config = dict(
    num_hidden_layers=14,
    num_attention_heads=2,
    num_key_value_heads=2,
    intermediate_size=512,
    vocab_size=8192,
    norm='rmsnorm',
    qk_norm=False,
    attn_scale=0.125,
    init_std_down=0.00418,
    beta1=0.93,
    lr_head=0.00918,
    batch_tokens=32768,
    doc_mask=True,
    train_tokens=153800000,
    max_steps=4694,
)
Each number is 500 + 50 x the weight over its row's rms, rounded and kept within 0 to 999. Layers, rows and columns count from 0. Numbers have three digits each. The size before them is the row's rms in percent of the matrix's.

# layer 6 attention key, 128x128, rms 0.157, rows 109-127, columns 0-127
091:493378462521446438542452565534507514490477545404450473486511498459529559441377480579547591391498622515526506589468529494465528487508455471467429550501434511540553517517582424452595506476490472506500491473484576487413502484535500498563420442515516476502473454520480503455546477547516505580481527542433554559520460454491576556472500647481463498567416490519534530587518533609450480582520
096:451496456482463421550439533485500551524508454520522390429500585452539509509551516405458484481463440456494431518454566496539564505446450536527482481515433524534483490406561482573426563521453415574564419467510538477585524462512494481421485517429502479495516614390573510564469465515403456428530463516558445518563536504515438387464388505472449525503496506480514503626462456474505454571554
083:553522496525473488493436467390584579455512540495523415485513475503491529571501514517561485413507539518507436485562536542616498539450457520585441471459544515530646520432481577533509463476445445546491610367495510446543480560504507500417559453503442537510473574532531489427466487621514516448490523482495527521510477480502492559456472442549456605479466540408511514576424456522488386562467
079:543439514513481488539535483479409453494452488474525564508495451527484548482411405403575524529451523431513494477445490499547466486528553545529538515483584491642469476611448492444429483471502594553579469495567504539428522531511499561448507567501545506451497472564476609469488553426524533524534549580519588585483463570529401413547425497435490447497535411419464563542526568558518480492456
092:509527582560600456467449486565465531483502467567468520436628497480558558534461513528502417526486474474502493573547476526461478489498484469504553548462538571582490523534508451550547533441538553435397536461379472563454553506458526450381487482462503503514543456455486514447544504606425463607514466501603491427491430509472482431449480488538441480550532507524555470383520401502497535492622
082:484566465518495500526449417537524444546553482475517522474502435505586554564464594532488586505451530461528475506514536502536449500564518503519438421447458475467457393483479472494490567527521504408410445582590505498536533442616403398540444447435511543541413566428551510494549466552394412394567475504500503453525529606440534434534526516518480444506491473544568440443486448494531462508475
088:454510536411575446503473513492466545494564509514593419497490532482476529515607519390503500554556526524519506567492397440436431477451535559509452437526526494529478580570437478499579490492488504420517499433485526515517511532542519493609501464491563394527572417478563538529493466436456517558528523647567537438532465479494585549535541579522512478511558461508511610367531488437469462527455
075:493505460438494523588463480467440452471495526440394509497474484672485480445441563421493538513436479496558430639469573449519478559599399477498471448413555513444413482492619545444481579524471521470509506526514510530528563511509512521455478505524566458476475520508466490467588452565561619489519549479493474469584459465475455512533429515531490565531464539421491517497572581439503522455515
076:429568521485549464510577575442466474476562499483537527607475465500495525405450529513592544523432486569409535516535489459508523476482483552497539510563436492411480495463545487469502492457500522494535460505547568603527498412453487487411618559504583538520422483502431447521402515445476532469515477523485608414430440509479390494466562442587495553540572504484521374456504471570539485566497
093:489420435505591441451471604506447511499515561468552558466497510572505408504522376424502537400421545511479438559492494477515416509516488399482544572487534463430565568517423494464507447568447524448415467476548498478607520456518471528535404445450516441474589504529520517411516471490463552554513406505574491457450470564493456536488534557475531514569430425535556531481531474525473578434506
089:490553544474513460389462491556447530529428477616508594607500461524433574511511504536524525530464521498525380442452492517456522550559487438442548532487559534455577487475381481563467444469563496486483427485501473543565482449485538456475558450461439484448504443506550535429571527362454400576495525520583449526574511453555514501484461546564563542490540471466507527521436428460463525433576
088:539611591532475490629468485457521619477500554448492404496445460445483472557563553458460571529455497421519529550504558455549514425531542530493470465453460476456583466504552480491509456487526470477535536502520422570567424566556553519544628505545535430408492525478517451508433487547527455513476579534465485456478482453519484476455454566482540412558392534501496392540492535541414502534583
086:444526487438423472477539545473438477471540417498554387470518496638489571460524557555507472486506463474541583559536552462503423535482575428568462536398503526528524524473516486532488529463439476495495530564523499506502653556537535535491494484494564505544598430432430518522573510560535510445479444538516402516530554607452615441532477451539506565511459534479454465423502501564474549578442
098:535453524520503550483438618462452381537545529580549536552459495507544573519511485506532529426457520519529423501551428395596487542520434518406500401512483474530380527527511453403520531486587477492458552565518408526473554512489563550611450579516501558524505554527479525463535472580560531496494562594500576438481498490517513576530529517453438531551553470465491433523506581433478503573506
085:443486454530462471441443504557444532523388546545478385524422415455573493559486447517514475509513509506481529492497478493544449467572474491494435500526473563475565467463449479504509536611557515582503476567428500396475500562473485380466532444477449428655468493525491577447536490421479511594465489501592471476532420506563548439409520466474453455458495561583510526548522503442437577476520
075:481520535452462473557500466453423448519569449513538541644523520409538494463527498473534424518478606452423533484482538471528474511474529482646431535507537554584428509524528467490527501447428448592502507473464492413528561542538595496427534508515459540528453581438386493570549498421505504570550491440430485548428442435503510477444580459456512446506484605456446512494540494540557538441493
084:473482526546505484462508510508502497534522509428495545542484523488427496603521462441457528435493577546528544508541547571469505532493444544501455464660571445523483478550571509482475472429449553487450543535568420582553466519550503481446515505509616578562401529489462454526450525449464449430470587537505488478568497519436573493538536434432606547516519449362417444575532458578474551526455
089:518530480461439505520568416586522560539463448570403518497527503429528417564452546423560514520551553425562455404477522497546436446563510532599516548471474411455652573533435565536428538456412492494534617443513512493540510522504530469531432465492489436479525445485517545432494532459594562474483440536506560539561526503560563415478488512555437461491512535485431553533439508483462503517523
082:439501551453561466426371536423469562498498511533418485458493495551530481490449474535474580487479484487548571491436540485632444481469501454529406507537487461523516474557505478483539502408503501482496468483517443572496388465444460521570480494518456499534400537554584433535436439462554506552462463529425635464607474475467366541443492492575439424461463556492512461515474533521414532523502